From a checkpoint of a small transformer trained on Wikipedia: width 192, a variant of Adam for these matrices.
Each number is 500 + 50 x the weight over its row's rms, rounded and kept within 0 to 999. Layers, rows and columns count from 0. Numbers have three digits each. The size before them is the row's rms in percent of the matrix's.

# layer 6 MLP down (transposed), 384x192, rms 0.0965, rows 206-242, columns 0-191
095:496490433514521516536533575478515540511550502498436551464570590550584454472440503469622533425551462459586525548536569485516549528597417384488518535516502387395550525488529508545518493444444483569535572480432420611389502527518518485453517408509438374587444539488541540515451465495474522498557505511495491524520504527518581558444463487428470468477500454609493454518433473471414494572488516427451563519462506438489524450543466532491532467458526434500521489483445525540502504441471475579506639471627539515454537471498454465498464600452462404560505531533484571456530554463451544530
120:469468463471430556525451602422556555553556513461480559497517541485466505486476486506468470507627366539473504445512396428551580389471523524454454536548497495510446575476547531464475479543508509544404506458480437504561507435626489496553532544438465505474500528483514582493419445482388477603590501452534498537520508452590504538536442540472540517447490473458525454447527476562538568383563591526489570482486548474491472441478486455488602461508535558524437476572507460466458446587516503523557586528495458527459510429509440461520437556482547598550427430500376497470491504533425479559
116:495507484532460463558553453444549452507536515465522482538432463510551493472458524498629608450426488443522554538531456468494461465586421460465537472446487431482432543558429447560442558534537476568499494485498473418473422493471524528461529577631564500527343477520467457531436457512445534479512487551555435445543531373448547537498509567416527448514528531490454585444462453567544513544462464510554493479518498545477466532411504425541437453425443576540442461457589453437552508523471524544597520517483589521529454514529361484506506620488505477562501548486559444512493542550507585553
134:442483459510450568533454638517487478522516531539528516480496548491457461452428474453438486535451546444483525582478557608520460462461472632459475581450476533513441480491574517561517523483479466539440461606505456492511423486557458478481475423438542592633512435512481452568498599527480522537457492505536502492545501596422609532497444588563409524563554542531618478554463405486557507457409455516441511546520497410583469511595494536482547499532452478567530557616482475523523543502444501465511552452462474492536530520461527626494493538452573525528523463489474456538486449423541449550
096:479493504606437463507453520451434487494579449483430459548435517467437515375549484467515561453445616525491517506510562418524443497490615519495509584477563497500447437572525470414499416558544480526481473470488481477462442400522482560470449453531488539464422443533404568480493495570387495524483548465542519561474580517500569423471575636481566542456517394458453483521532496436421421572522504469511515412496472506457488554512420448528534481437512531527591509514506547472491498476507554498480456474518628570495471506518545588476451593486472515485482509570558449450518453430443393522
115:493599598550551502406479497555468424492471499471381543444600478480433527543503517504533466491471596531487491549426646595556540582541518483546537522513456438521515605493514556508504479564538514428510546513499552420505597519435531541511387508533558506546423421417519484537592485533555474553361519413500494464505553469489539506498486516459518582445521518544506541557542522476540482488506510464478561517522519463559540559477500528636474474476490503523468577527592484531636508566473552490403485476540485483561497440468495567581575534573567489539522439495515501429480504435507555532
038:470520473487520539527531521470597553564489340399456495543534497407452375558511607523484532464525491530491503550474464476516451486501490460521497475455510490541461513521572512511564517410509515461600455492435503480497496464551533513430486488468470514551441533485629462434500497388482579513472558526448555440428539518567500602500534466469566521529459512582466454460479460479504557518576512571446502543515499544556454552558516441591547556435571470499496523482441520470601532505503522553511569428460489536515485464483546533451417530577463484530520500275504472565549604463467442521
108:481478418516479521451382514474601394564396457508497416531585553527454520531488490483529572494573507423489483403529423418466420500519533541465525422425514483572404499478413535455438499461486512403516504543447485590578501508481552550451619492449392448468486562548514479551462534485481447471539496520490511453533460510464544530484483493489500462540503514508446483477580418435571555382486424514512513562493528499510507447492446499371497566492543473444454537482555509405544512450487561439448492511532419491533484559546426394499570487465518588484522518465568504514429461457597575457
090:444393487486521516438517435526488446601517521595634493525515449469464494489386501592521472508452473517493500473469525500381558574449585483546490423489512572499475661540547570519495436447458506447512453482427462571512532625528600444522438515539491496547513495556443514580437505572486520524559500373483471495543487520488528574562434511469479434522433505448534549460464490581583451506519521503553389487502472556502538423574457600521505474559477471500519488522501465515462552509546485432491536499445531503508432475489555445467505427520456562458488460555499488520566533431653493516
106:473404488527497477414500429515454513503559471520577604544464438501472491473561498466532480562539542460453519532381450448515570454514612551489419435455477415450352590513547487457495481443497501529472532465494515467459453563492499454504502484523433412465587500516440540598628536523495500562526509510439471474573482544508467527511506518486459517426540440524595481502504419473526584494477588488471523587547530520434503542500442513549535525539468522471549484587443552430527493516503436523431429541523512546404390397547532489492418528484483528465444477617587539488496614552556556506
073:526512511477479467571506543469507592560448529406468577446495539473463556463574491436574476515458416478535483543476511367575418539571457556511605573529503407493495438536502545535505460451524469470481490569452413447486462557496528409455465483569531534551407538505484465499506498605466472480544480492473447559534545475556522603502515548400529508401476445533476494474471498555590440570468520474518443488534460525612531584565441495564494508525490650484544536591481502464528465557545511527469538558469455552483595422400427543479455499504458449490506570405520439515524586523469473541
107:524551556547423564593447520480507576563511479469416484451459454541464568554465509543494415450371604537490537530467512441577525436467513479589567553552451437524475576550475513443455513479580518466427624545506561513522499482644473393479498493570369500507550575475532467488490456475410524501535507375460515424528523510464444574509555536489602539540579436446513492507489539470592497474531580496586490476454553501500559530506478438557501596451542503446506500463510533451513492460552528574518497525532466433552394460482546509481498489536528541486501453526592492500508593528533522552
111:498471539506554490612508517519456469460552475336493563476477566510522492573537516419482575525541364495463489466520548458497462437587591481529452503488435564455471490585552579523502389426466489489518431426529554530513560531403532522487508499430468544500538421422472624497496493563457506484596522485557492563530510433546467460498475485486501579583560461477487461521356469446514490573538411542514425516506432462486499488393535504476427402523471568500453492542421527464533497511440512483402421574470511547587458423545465530524465475512507476490452542550492514565458498533429492483
083:552535536453574385419427495428479562463513457543484580581543506465477507554592484501468364474425504552469493574421566580546418577564465450491442520508499508535456536548514426522579455501547501430533585491589511363500572462455531527526493426566574514427520535410554463511481538537512571511538505441476492492385399438519452491487428577471511517579493538513496556519486537539661575458445530476508470438486533473491512473460453548498556493553533518454561598550498454473460490580548435452483555504527491489552507479466486491493582498539535440452541450514491531485487466480490441415
098:418541471558494519580490413543425468568485475455558491481513486453400452515413506519448496515450572534384478478462518625558487536575502532449501511463497528563505529469534602532539458572444464586499597574496476437529593444551568496481585379446508482533442486464505423445536519502582511478460495375500413498457405492476546495516480549478486444445560509508559440589416490466465517482509463483530501383444505453495526437518520659530539562474537507453597479557495511486549456466509476480501517425473521401514513463450513448513544391518514454521491563493497506406491564531546487525
075:467489453472485453500477474559484514342529465548592408499467473498470506475469526503410511628604558443473515496523482530476483553536503525390492472509514515561504536504538472608498442501542488429420434415512611511423423520588514428521533546488446600532518414551487537557453515567541477540458505464455458525505463548443444572448488530507553504513539383549558534517452423589487530526498566496592484449466545563482576511441439513536508473498380498525524493454478584390510492514506443514495538547477537527525427618459516540483419505491477514515501517551513529548548569426496481635
095:420388433501575485380544476513505495598490480525608578444475523486481511509489489529512455506551611506444542451438512570395557491421551550443434422516501515415489569427496531523585579505475513541492530498535539558418498621548609500467599488596500464561496446391458444496476478481505504548414494476449543428571501482448555576500410465443466456469493495486441497505492409479514562511495453467511448584508510494453578464437480480561476475515511519505407528540414462554495516422505515515541488483540533533466559540452508420518550453450448522597507456539548557501460452483619496493
093:497501514475487405517457363489518463467536480432428515541536484458547466415518473492535440559527598538539498478415513588529459482481427551465503462608489506424443514481478499525486459513505519420510510488562421506527524506578511459465459454521575462572458344469453469528569524571503590545466520436488494468575459479553402518488494537466472498409533507556519530585519473528453557556453617482448491472502527519515416472503429539534467410508448524524466560541612440445533478568475481558406470497565515437624467560515569650460472571509567510561480509518549561512512535523417467505
109:511479453459559507522506496404513408537488543506441474403445554512515440566502512513570444546537522486498519500505414424528569415556519471421484505459412594503473564624524540481426412488492493464488510496514421416467523507492488456523508433387488487480537540592567481485486447533498476491603485523535505477412523479393493466476503472460527553533442479496496561488581476522487501499491423511481497573588507543506469500463535553567593462403506553522441526471471449477539568443502490458565455551606527483675508425608460447545468415486497527496459561527521429351452449524449499491
123:583436555439482494435493555576499568535478518585460570557459427551472511516548518533537398567539478518462539507457534488506534572488473516444519568490573488467565480515444529492634570515452504524417498563485480593520472641577570524495521468452481533539464560474487473542428525408533492499619506488560514507446452553389611490488528541449458584575577472508559493559436525528572510509440508486460469521457520562545548541462556436528464491472576493466452470531501504560444497538543477457473579495524465582461483541517377509490593511421467551524517417465381520525433528534414494429
106:524468469505532532521489440449461508410550472428494440469426520523537429579539496550328549486487518504457474496504464484474505346553499452524398512459540584451449510555523578550501512421561496439526486584553516528496364515524487440499487381545501524499515461402493452504513544569485478485471507521598506510588574558540512468564460435486491552467469493506552516490423374465485464530474559467557461573518437422570558594581483598563434510592504467497479557518569400461534523480490502550470546492509541510479581531594451494497485523503538540544450522521466512462523508514478464375
112:524502474448463440443478569474575537498468507472511507407528497497376499460551524417503465505489489482539496482474589507580447345497572486524548472564534496550459409452406584535486518450623507445505415563593505528568527421375469504517496445478556528579514438500477475565445601512492522494477499517570501474431511443463484459542422581590465495499545499523492528515435417483468393508438499475466560487538456484533458509497436446466327460491479563440468540527550569515581506531464466464501598521495529411510583451531481464494543535480529566417549533509477486457516497443461451454
107:603528430489503439488467449429566368526474496522438482504517563487518529530460510466534540417488472519462477535425405487467587502479526420575425535503508434462457541574574481400476505577453491532400582585431433423411482542518483512467543476535484435555489480477558481481580451470481529518554481542438505470471521493421490433442516484461538465486494442563501513410538484642518540501520502489437541506427476547410516430487523453537535533484436566473435450506440406430405506447575479554581534572535562467523451447503496553546405485546480546517439471577567545396486509580487513502
084:536383490509519494442478429540460454423568468511475470546419494534461543456485519553627585575490595464462477547518560433486526479480475524546520517479445516516514478423426526494440393455450519534431514548587469502470458532477494297501510514506497461516478506522499489532554467506526468504484471566501486497585452496434603470469483513421458454479517483509610575584458494437529614600491518566543503586469447442380491556494408485534538446524573411541506573500513529453495497446449482530488485561417486510405494518504521390522542375543404486513488529470529473523486500451510476509
121:479418550501452495434498464467499450513460503614615544538500566495446521403539530465604429515544480471444545503456484560549487531430543511469515442481483553536503457455513502560539528470508471531559470559453567475376493472475514615514515440464508449460549497492476425455417537484555522450407533479587525538416573477430454476510465624536469497516534502459572512514444447417508459487516585541525430526522453496482489503482491550511570536549605402446458501492403481545382394535454469492547467468523480595466556515435560476527584451476490565604544474504581491401513581479498522434
127:471598643487391493500405529537400498487523511480526450501459543475442513422517503446484484482420511439476502545516561482499491432405576478575451572487473480585505545494453531476482495520503482479499494573434477520566377464509516450503447504541575573625450431520532433474492414567466509489448512553526496517577456457417595588525561488456539368535489512534517434546477561577605500515510450548477510511459477463503422431530553487555524500461520514609469406496460520531540495456508557537569540516524511456451458515494471616526540444513468501491510507391526489518507410436517382546
111:515522483557523435547513494539549556499478483476463539515534404474422478548467492469425502583569471533510479501514535585388455489565449414452439619569438556515621486500532475615540518539565547416536470537502612331494500507476488489480424467535544542517423463537507529490454476525517521464544491502541554548525480472540482511530505567441515600493426517472496527593476448499472546497506451451459621438510516465636521482539608439523449546480474437460487613514529522564507494501421427526470433566435521528475495488476474484525481552499570588469536527528460457388493434506427527552
032:524546495482510520424437403502493482540382512532463597470465485581540538454499593489549467498479543462430546401469409504432420600522498435452476512531461505538461491447539497558456498478498480521402524452471490550360499533516413398487587564431486563490456472552456503538561513405542519503435473453522558543481513460536523545467514489476531462425577465553566417521543489545447475477457557503485549418449423525426503499477555518483548504497568502519544522495486547487485473590545463631420587472519499555395441524535525509529499487521524526446521636602436447458500453399551537505
122:351504507510550478544489477433537404561525448500505542561517434526465534448370515586504527521519506516480479555404446565458559406477460513534499485494525464470399459487563511463466491452586535348494483535522424334549492427560518548477520429518450458476522560492569525579495540564602464462489540485574480468487530545430544515498484488574488515519535521448520561463494465522492444450519531442526463579466559446396466479533480474522562527573446380438477447447443500450539519412471497513341553510570548492491488513524583493465480546511541508455471474552477556503498564477529472466
106:564571572461571534525505470359516596554614492520568473516469501453561516496563534534508477465448501509522541476488546487472547432531528480551511461481545443564504443607581513456438450535467485440554497472400568442441533505543448509510494513465529457513462496490562540517446494529502498412435496499431486466476529470448476528490551378472570461581577506435373501418619504534516480449539509414558492600507445497500553515500472320472539568510522472470447419395461412497488503419553537550507479562544427537474445490502498523510514441553430569384454507502468496485523539538492505475
108:449449435521622480473500525552497490539457538535581491530460440478536507570364529622637542499461487494539543475469396511453557486579514465543527535492387524453454531572474483526493556465558466625511611483612460495421473472641520525484505448602479427453542610518475530525553528489510509558557530423499514436460506553569586436510479536477515557413450498436506521518500512505465492508520514506497468506524510490403587507483478544578478574507464500594382569481484445527518429556463549451488541494494541463513524538566515425484451510579512493527518489502580482481500531425542548494
111:566535472471563436426558504523524506383468502454534523578469494500619494465539495646523482522400454513587470554460450621562508530341395490473532534517517487452459438539573477410492473408546477482521516489467436546515408521470504501509502531488473523492527499473493481559473486468443487477517519543477513449549413450466415474463533492516467435454490564525410420550524479658485532590452588424515510436570590496466453467526440506395423490532514513467521464471581511509438503586423437516588500530542549546509462460426475490488468583507493473523529488521496438508515480541486522573
107:483471451432482405424500605477578460481440513571543606541548514487413452501494505552568406501603518509472499416490518471422451550523528529488485444490483457555553466492497617537516477569490511540579622507528566550520551444495563486546446449501524517497579446508564487576503498398474526449424510446434452549419521561487537445524414482536454538542486555474447531565482524451495447586503458480463495575524531584522545596382500439460482540527527445450408588565452432608524448491526452429482553512568482538506452566520541452465474511459497423419474502524440463489499458496475548421
108:531470550580500494441498550557501453464549491439501403497507453488582533501479518518527572586450534514402497514410477566482598584378475454515461488558565493532456511579530553511535470487491482553545510558447591509559484573440541554550458474365467524528552537448476555532478444440567517442412532517532473510477564516432539525465427502512494540473613425469606506501457426446451389456499496527587534464457561503467589489501495609440492451519467438536459484524447537449417532473459516455602517378426503582514466467502518553514511411522561536528532488607423484467497532496493505505
100:522468558509556519423526460530566529529531482521499447569372481436472481493575504513487462466466490458459500421495520551566511508493524462475452521472520539569496589433582602496482467472529490498416568515383548564485557416468463426459535361468464522514585574470541521522541483419524468505499502543576516470452500587410503532510469491546454474480481507553383510502503420487495466487496588453522579582486588368508555511413431546422495455467589394388502567531558512461519486436521468464538507525583492475422505510438598522514467451556496523485555512529436490590505574515447493437
070:418599499557486482432527470445497540522458536484514470525437410523541568485503450496552549481530520517514516529498541486511541542469502647494458480447464506587407484548630397490461582442460476532498526512481411356519481453500456593452474493493522530466563523563560446537532523402508534511516519484463432469513399530579551451501481486385516406434495533502465428542469472537493496445484490519525583562468506571565499480439555463529566523446434560541378521592456472530504465480554581478524526510596627483592443421495545556521413533486558523538510495453489542530505514482433503559
114:468480532551549460461487490505506582460527488464407532538441404431510463541589537502371488461552526488484527550459491478513443486522626471527493581526424516456575500584544489454486430495503532411505532538540399469443436535532500476490477489498437467501490517378440417503567563459527569579415495448482468486554501575486555462518513483481453534434552477485524555559482510523467544630456536524437551568429384432504496500507508557525548449500512503501573494546415658465593548416485439516444464441427519544512434496521468424490459583459470432533501459569505573556473511470509419498
# layer 6 MLP up, 384x192, rms 0.0742, rows 207-242, columns 0-191
123:603522513599487444492547461501472536501560477521446553491440481583465509421431501456524534509518655453614431550422422504458585568541498484532491567500540563450487510555524484387496475515558512487449526541474479483492483476488476470475515484557453504522406486588472490461581479595500526449538455541449525485483495554477526431460598582461539560433431553483381515558468528506445533661473447457541472462508476558522473610597519541555387589498539532543517479496567512535511527476475488426463402480542544477505575498451524482488474431521482490434487581523614479516486486497536557455
113:473494571511579499447567464410598555511499497465564445532566457460511467540567463435341397515480446556473441469505437515531529430450498527508482473420497509524595569505507483557592523435528560470554468552490549496498540536559515473494466460412394511480631504540562461523563470529480446449516509465510515489556503559501529481522562418631442485411446498565567511492506549480567507389551490559466587554497574478582485496532515412457458571584571416477604480515507494524506478556535516483471468517468429528450603422538555464493486457490488431546524551530536533456489554528520431513
138:502509553396502552459531539519441594517591415490452546405582453503554508531559510475422457542512560477507471516492503551471436513548601485574424440608480507513518514583478438507587478412512520518505508425465637500546517515452536483520461529542449480450485431440543513485538499480527500519450483491499487454567469427518555557498583500548537474483476474459552494491493528421529523549528523454528514514459451558436568439506579493675541513473480682500432427515462456509627454514554538463500449515510423493513520524528568550502453471475530440397452435525450591510436476535471478571
102:503483495495529535563588526568635452527462489492544519508503550449539539626434503609534479503508414538464451466558454533442521515451496540502553554522423496514528501445464561547504438445508486477482535567514505493557512537362548481567557517449543443547569531471644465511496534435650516549536535479531511514501470551575487540560399479513414450544536493524546548435506491607490510397500499547465573656580508520503481440470533532509557522594545445462436417474452463556479501499513453463423550560452443488500506586479422481570463483458461464533512486522528537518435522477586524479
116:504379505514502582415569540489515568401509533513535447438454554552606477546495533500453500482482430572526460531552514491510508303468593524465432523441530470492479542469556464452642445468473453537548505571465544486523407581545618576504561453461523483482608505473431413454518421450503471517559476497544458510454439512408537455527534432562500469508481484576555458460570586534509567477591592461494488594454494460580458516490508512477561597536539484564540421456489454472539481461504522504492498497487476534550479408524506532539442493431492465528493545542442525464538519521535524494
042:487518525512566474550510524508478523485512568490496497511494480609580525441554309447454427521447447413440485469512553500518466528405490471459484479543478517499523556498485575468506509597489564486439541492525446492505513557474468489585508504510519510483549501478422506521483493584455426486399480546461374626565395447536472471564524524540432501414446493534586481476497556487546469485475448427520498416490490534449509481521502544422533500510477566564461434548458495498467396506490541423429443502496485456548469528451447499545507453397588467555447473517444554395380387475450601482
108:491451587460520528440496447432485476471543550458529529444552575454377560456476504552556368510514486563510468567521512607504443487451569501498543451527469434478510644517474459497472526453551528528461535481508544485479484544557479442530448472545466493452573437497509530486601458479499522533431485570552526493542580505454489643535620437509505406422438522466492540416419635566464539613556593484503490540490491393476565408542606520593497447533500498505515476485484493522491508517567499521526483546486556523436544467452550474441429474495520418527501416526521508451498510555521439474
088:508622516510515486553497546449537512470561504499479542534472474526558524482594450465530473658503493552498480513524540473565461489575475508398587568546496455630522455448474360480470528548545519537457532533471516496473532360496353552464554536486519465502504532543543487356484508383496506516449482527585556522490537536541466476450496450548590454427577507547518470496502552429509486478506415522414549549527463440462514523494513462479558496420513494464459476464518578472601480430572541528470470450612470454598448519456449516505496496442538444514511505494500489521406454537418578484
098:511521529446520524673482561512487508526496477424494479475489490458567544472558498500478598598484410563583518445464529544457466575477472547527439535610500499586548487461439582558510557572485555474459495520468437477578570499472520489534449544492598551529556567497492418410459452471500460400499535444479527531525467420498503464496459479482510531430536543521507421546462485476533456551538433507534508511528466458529537417524470536428532413424515597443409462505523420484547459479481551399456561457466424372554506514518495517476575552442582441511461533484491533532517333478449488478
075:485461548480535525359468476437539489437596530538509457478457525592404457539568471465476541468526589534448481484402504510504527467545537529493525514526445583472405551482495460443541502541554530503472440420477670491422507497526514535529475516427498415457563436485539540511478485464447463484500490527576513504573439661523560509502486543573534567554442470515554553536471577442405521375490512494410415505515503489486495485512461394500437491478457396518588525502462519501460512568429461363512517474510552518462513468555512426511491523470536531529487461590537507405511438522557547496
097:446466453442515433435520452446527403448439583550489431486506544476524464493526516476494557536617424464516462455502512557448524466535468532422429503466531606514539486511558478493437461522362542534480457496448464500500410523375512546498457530410542458468504404489437501454562561483538456514403505611527489520476431447522468456525559515462418473426384603614541491488416419629485494523582515555469493526504464460441395482497445537490500482475528476515541508490520524473568472487444528484458520492491560559497582616529472480485490560455555475558505529507451546523484386481540512421
108:500454462599453507446594563533497493538475510581469544515527436413509414605473522492519408472432634471510503551504436507519506532465517525489533509525526414473575524490483514491551565499527467571530566441552504526425359555562468469530502566573405532451521468495578411540505574490613479574548423528435530392456464515515497597522550589510507479437420451498472531441545549468441472485541556442532580468452477478555507515595608508557549560526537462377572513516513428526475478445587454518495540470476480501454574553449507441447524493476512493524546457560476516518516546512493498579
096:468422502505469581566492505536530408484431480455535496388499498505496523483469537501522582478512506508602477461514412477531476384436529521504499496504466552497476542420478566420464541546521489471437542550567508570477406585570502554537452494375462440534527521472510521450576414486359469495537486529440467474548497535455580421489695458478448484404507503505555482410518506525455399592533433458471533479513435474445489478475518518501501518490491549497461402528529485552549448521371486510560545562514468471456524548481481514467435524434572503501460523513461531409503486508572579597
101:609488569477530518378489602485567578418550531479528533517501502565565555535558549485536479584567415530626453541583531391441484404447552460460521539515494459526497506543474404443530486508576532513483455429483538544507501528457477516516407566452471449544565530513519551496430518434454494589526462558473560556484567468501402439472499496576515506500480505576481509463513445505575482493468508535358542554559447488548547560475549422531451481540511457384477566479493428518489494463531549515579402611556470522549519527484503550582402529457534561530527436505435508508528528511495540484
086:549498558493473552535584545454528424496557486512510513551487579535448524531588453526504522456479493528491458527528445442453619496457511513635423533473492483476499530419430521504506519510503504578470629501470453541566474531412490535475392416532579478509570524469478424450531520475458507472514473467476491495507514368495551434549524459544471550502457542439482457495500518450508448456486410503408554593471441466604470511606530504477513509533581511517543426490504424508543459501397577446465464414527458537416587503459447443480581517498484432469478490486528544460451475634509522337
090:445495538481392541572459476461580421459472503563519501503477512476466516391463528487450614476491461505467517495495454440536529541531407567544490565367496585625527451511444494490463476520530527500426554614446480467545501488374474543502467499462515407443518597634525375550495467536493383552584474490513463505432510516492482433492516536551452603549546497514473500548475425502455443505492451582486520440485553435531470536502501555443519563511577453530543480458508487460502485583414473445469476478484500452541483534488584495534591588580522556505431563557524495520499437471419486480
098:476461470606500595538655527517433560451549466583482497545538488524521449464365522431406499471390485515563485474580396452531607505538549429536492556500426509484531530489520434487564510522496461615517465506559536473492404484470474500489551495464419448494575571427575490498502455471585440458505468522496503513457462530549531445495515508576504482541465467466559506478487621548454526511528475498553544656524481519458583521477521505511528519591530457516578522507536562470499458518527484496532448402522431616499580477542502368538486412483430523551560512534490489527540478539495513478
108:466501511481471578450499466475537531515424448517461634523542514457509524462546501537450498590437498533493429552504458494477485615456503531537557423408549511521558549448534452489548464521450519529559534576569593440485504560469518452535501569500437470510538492476491509561581515474621483443530515542480512508500538560533604576558479473528417494479459499458459490535375572559534513470543612496492435488491515492502543532547512433452436576668591517434532413503538519512470436518455529458448477535452397549410511558435546489552515547550541515525538486505498506627468592528527473613
119:593503470544516477583467465567547520483583525583434537361565482473516450505545482404486463563468522419670502536485484488464509447519560466576513506467470472476454521468560447477413491427569512468508580517480513532499473454543497475493532539559519484542426532516465430508454392545551531487498432545466479466415500526594378455490567500495551481428422560475514506581481484565413495593493439420524545457553488485500524549532524580522501454518435618503537541477541499583548555508429473538557581523453484451512474548446507462413407473540536423522512489516601484525513508427584515553
109:454397555505466499518543557496422471535470525530561527511546444496495532508560482425562427515501503602595513531564487536504583537515512444512427401603425441489520505418498521449568466513425494588464502525470549462490504537477501506539487661518489485461476462628486516447522519534560474499478546471488514512501454463442472521437547573460521437544496428489420552509510570521503470496523402446463468428459559517385521364478586450516471400451470484483546538471525507538492451513393412467471461482557515526547476517455558563534502433515447600414515529508574557493456457616482555581
108:479474483522528644442533569520460521525517491537409599595516477517584472497443517587470475494459545512444475485506542560506523515464481454518469565462451601515511525534542467480572448496457472549512507472451528411457516560523522517540491415459401485483517422443553520549485511433553457522515507464523499433574489547557533505531462408526524497525413465442512460428494532475541504523547512517490504655413439552465546492451550489604646513559519441542497468527469398545529482575573467436525353527493452623509525490479584524512426499476460507604467420548491518515455427541490412512
106:404446557479479563556510527481428524565478514508547538539455516531510550481523508522521515579566528469496476465523567496498417496442453501456525499499436534538484451403455442633521458417458550505567355467524510506555528460478492482519462565493570528471510535564488479509421434502533453494502525492478481506536488517601455572541419472550540522599542663480559470597428455468520546454475434520511448490519500413569530570538408527439467419484580449523583548486533543547589479516438517402440485418361439556451501528420509515477581518471526532527494543509440475589451457443539470502
087:492505477554486427488510540449503566563556455550491534466488555480560438543540482405380488548464457527505463579479481507507415548542489520549534508525506447507418489527534386462537588555582502496411442500429520499614538509497398550543507534511474511436514505536501460395485547517466516491525441481461459469430562481510469607540524510571437422458545517495481422494517504523422422546526456432449520461634497524638486541530569522592426497456432569418520562495541488585566543492506525405478513448559518552516477456457499534422441590418616500574502412533539470494505525494535491497
112:544504484503505511411535460545463528532492476502412508463561393566594449554515501496468492483450568483532437561557493486430561334530523435439527426581464504421487581450551443494492529493416493536502435523451392479532510420544586418533508572600458560519514489461437451480522462503535485513473461528495472477571422585519455524460553434436552464487420509541476464528540578505484477538523540424513573462517533570621460469458559519535453425505437609540574493455491523478566505474535447523454469537397480487490450534599517493453450455473515448456504463488420477473579467455607449546
118:532486452466422524512481490507478517555574459439414627513583506515484529546533517486455478559493537444570444515493431452441451488547484535544450410587454486523495526471454545477561468500431489497470519546415528490581541467487483505495562602620545471593436475494561414433445514592530451510558507483512526426465528480547433530498504523542459490493508570473450532528495533540421508561493562444490545452630480507519596585550551524631407542508499678476471506494563473583477488457533527453396486518524469538532421535511488553517448541486549423483482485523526473597482441555581517565
110:473393470439520591377487459493459477550480538517511456402506482464503522511516494479399485443482526554530517516482474495544588435467553556457502395437559432532515519517553467420558452474469426600500453493443518532436501453582518468563540458470504475480609518452594424501528545535463502530522487480483444389479530539457570494485598483520502426518472421551566479476470603556468506426536519509511470570544541354445500454508468488532473516477555569497511330477501534418543477452441554484517529441594500512532484522552551480505506456522442391537468538543489543546479602606530470485
034:488469492516499464532510629479445487446536482496484433522560509443481466511472424547470560481533448536586438560561602546556642364492464531527519469494508500477511505506435518434534430528542527469525460530487461455642518453488618573502406446557528410468508461457519509477434546637468432473550520506543459440493491565494521471482520502551498532548471560457463533475556566529593481515517407563574453574499497543536490517530516491518444539542469481487411412472517423487518487509412528393621471538505458450591517467486449468471506523478490510587426403474583525564507490569456461482
113:492517539524547521511551586502395568483559445604532567470505440542557520493525478416547456473443576503534517556481523489518505492538596484496410466505581496455427573456424493380529605481538556556561437555508484521461448503580500507500473544503493567539576527536498491426551489445448477499504514492507496411508413445526563535459576447478530460471442491471518432418578497424631461510535424552524545494511491503588527429503533524559510529482510542495514429472512369546542432453534505423630555535499480394534567441481549542457456469457443466408478536509461557379478540549513520513
106:411440533519521502519436459583531455468387485450520524502480450586509421529463487470475560527512431452492474476501472512472545463459485509472449572483452541511518492490459497543478496485511569483469497517463540480538440501503549546455444488532470483410549466540424531516570522501562485603530493523535518500501428464553532468564427559560532524462455505572623506446361424479515481545453472562437483458439465492430396513536432725551544478471544455543502525505482627523576459621447466501470449462488500519463418502451453504491576541478551508632530461518516559498466390473492570447
111:499489595529460461509527507435514561471462485512421469545568485520538539479630475557420436534536528517475442502633559470523471491499490564466489526464516456580570504538539554451583503508540548443554536567521520553546459512357458452482508514482412532577482518545499408416464444570480479512532510466503542532459547433491446548511566529599506505461405471508585472478412435465468486563563558556517592604509509485561427497576540446510484626510538553490543533473487572438543497507498495509458461433448410510462524620525492484511600516464519480588455563555514533568498582551478428551
112:484367537535498511501591518583401547510548461463524527358558450452506544475471517447414533406450606546468456464538433525545506475574520371461515488542420535445546512543458529453534549547505531475438499425470439481570409470479529526483462420416433461522476510387524502506513485546515490387508476496423470471478524529590555481489505495494513577523543490519478483500423552469459453410511401594412521616573498516460533428490573480512571494520529515510554473447531630453497544536459497505521471519455488495541617467560521492524478461495416469495466464512452512397493538553502456532
112:555500569529524466463464535461478514460494486478516453488474489518548539444493421396479484531526506525446531537581470513457537425466507481497584638524433493472502521501539449446447439477447497404399452490503475479548498546453418510439479502455473543563405567506418499457555506557443485563508481589593534467473495480565463563475554504493595532456446525478581496499463457560433508506473375558438509484493488452598454452638510568550524477438529532559699522510497584448551537497550471447495474544516522407473494416428588540481557416571491474532512477521589503525447449461494517516
106:506557510430417497390523501457484531552492448562577605403519507500505487521532518402507471531519520500572533589528525445529468479537572523516469435473433500480528565542463414493493493472623547523465520468446558558473506505541400483489492594545461507446446440529491519581551532485553505598533451506576494464486532528533523504539491454545527411492401530464532495498571485510445611500535439442507473526483434588566464544553550522656547519486469547407527467481558543533571508549522449519531485586583406492477517605528530570510418599525493382469551413512524565501545549480487525543
103:510523500470497474558476548493431553475540415514506535446555554542501495475452487419434425557514518484520482610474481489483458420518484513603569573555397461452432536542487355434440588540523569450440440456537512429523447538462432461488426501536498561450448546562464603439482544534517516584494485492479502494525545432545536558518622532530527538486533516434504509458438463489502473572487375471381519420544393468525438564580490436545513479494485588507546548516542499483519457542503435438493527622456488534454447508472451453422537488436557480454529424517580491434522428549505523527
086:533430588457483516487560523582471411564507514460520496459614502529465526505431497507382421464504548463466476472473514490501475511589482481573539499536487495506623498485417537515548393616477519466491499526462549541556540505507536489532582558455499478592408485482456554406426481577506493450483472568566535547542629464487482568508505524579419588572525563535558546498476540511367517516478519524428429490533526445513575489523520582471368506495531513502635517485476499493446570471435469536443403445385516508525531603514474497519537467480522434467501503534481522458488483509573452482
120:567419474442458455532605515511417399487558483540475560544565500503574515550424478462518445524432578502535483483521405538565503502594448516573484425592452462474576535423501517529489612600507523593483515494493447451507455491552472525533538512587470541529489533604528515475538457541557503415510481492472501498489427426528518585484552524523489546513470558491480480516466591524465443555543485507516547518531524475435587467593581510596448572473478557531463465506529381589492486497479541437537506479405463437543562597397528456497548426539548513424487586514485443412489416549494529516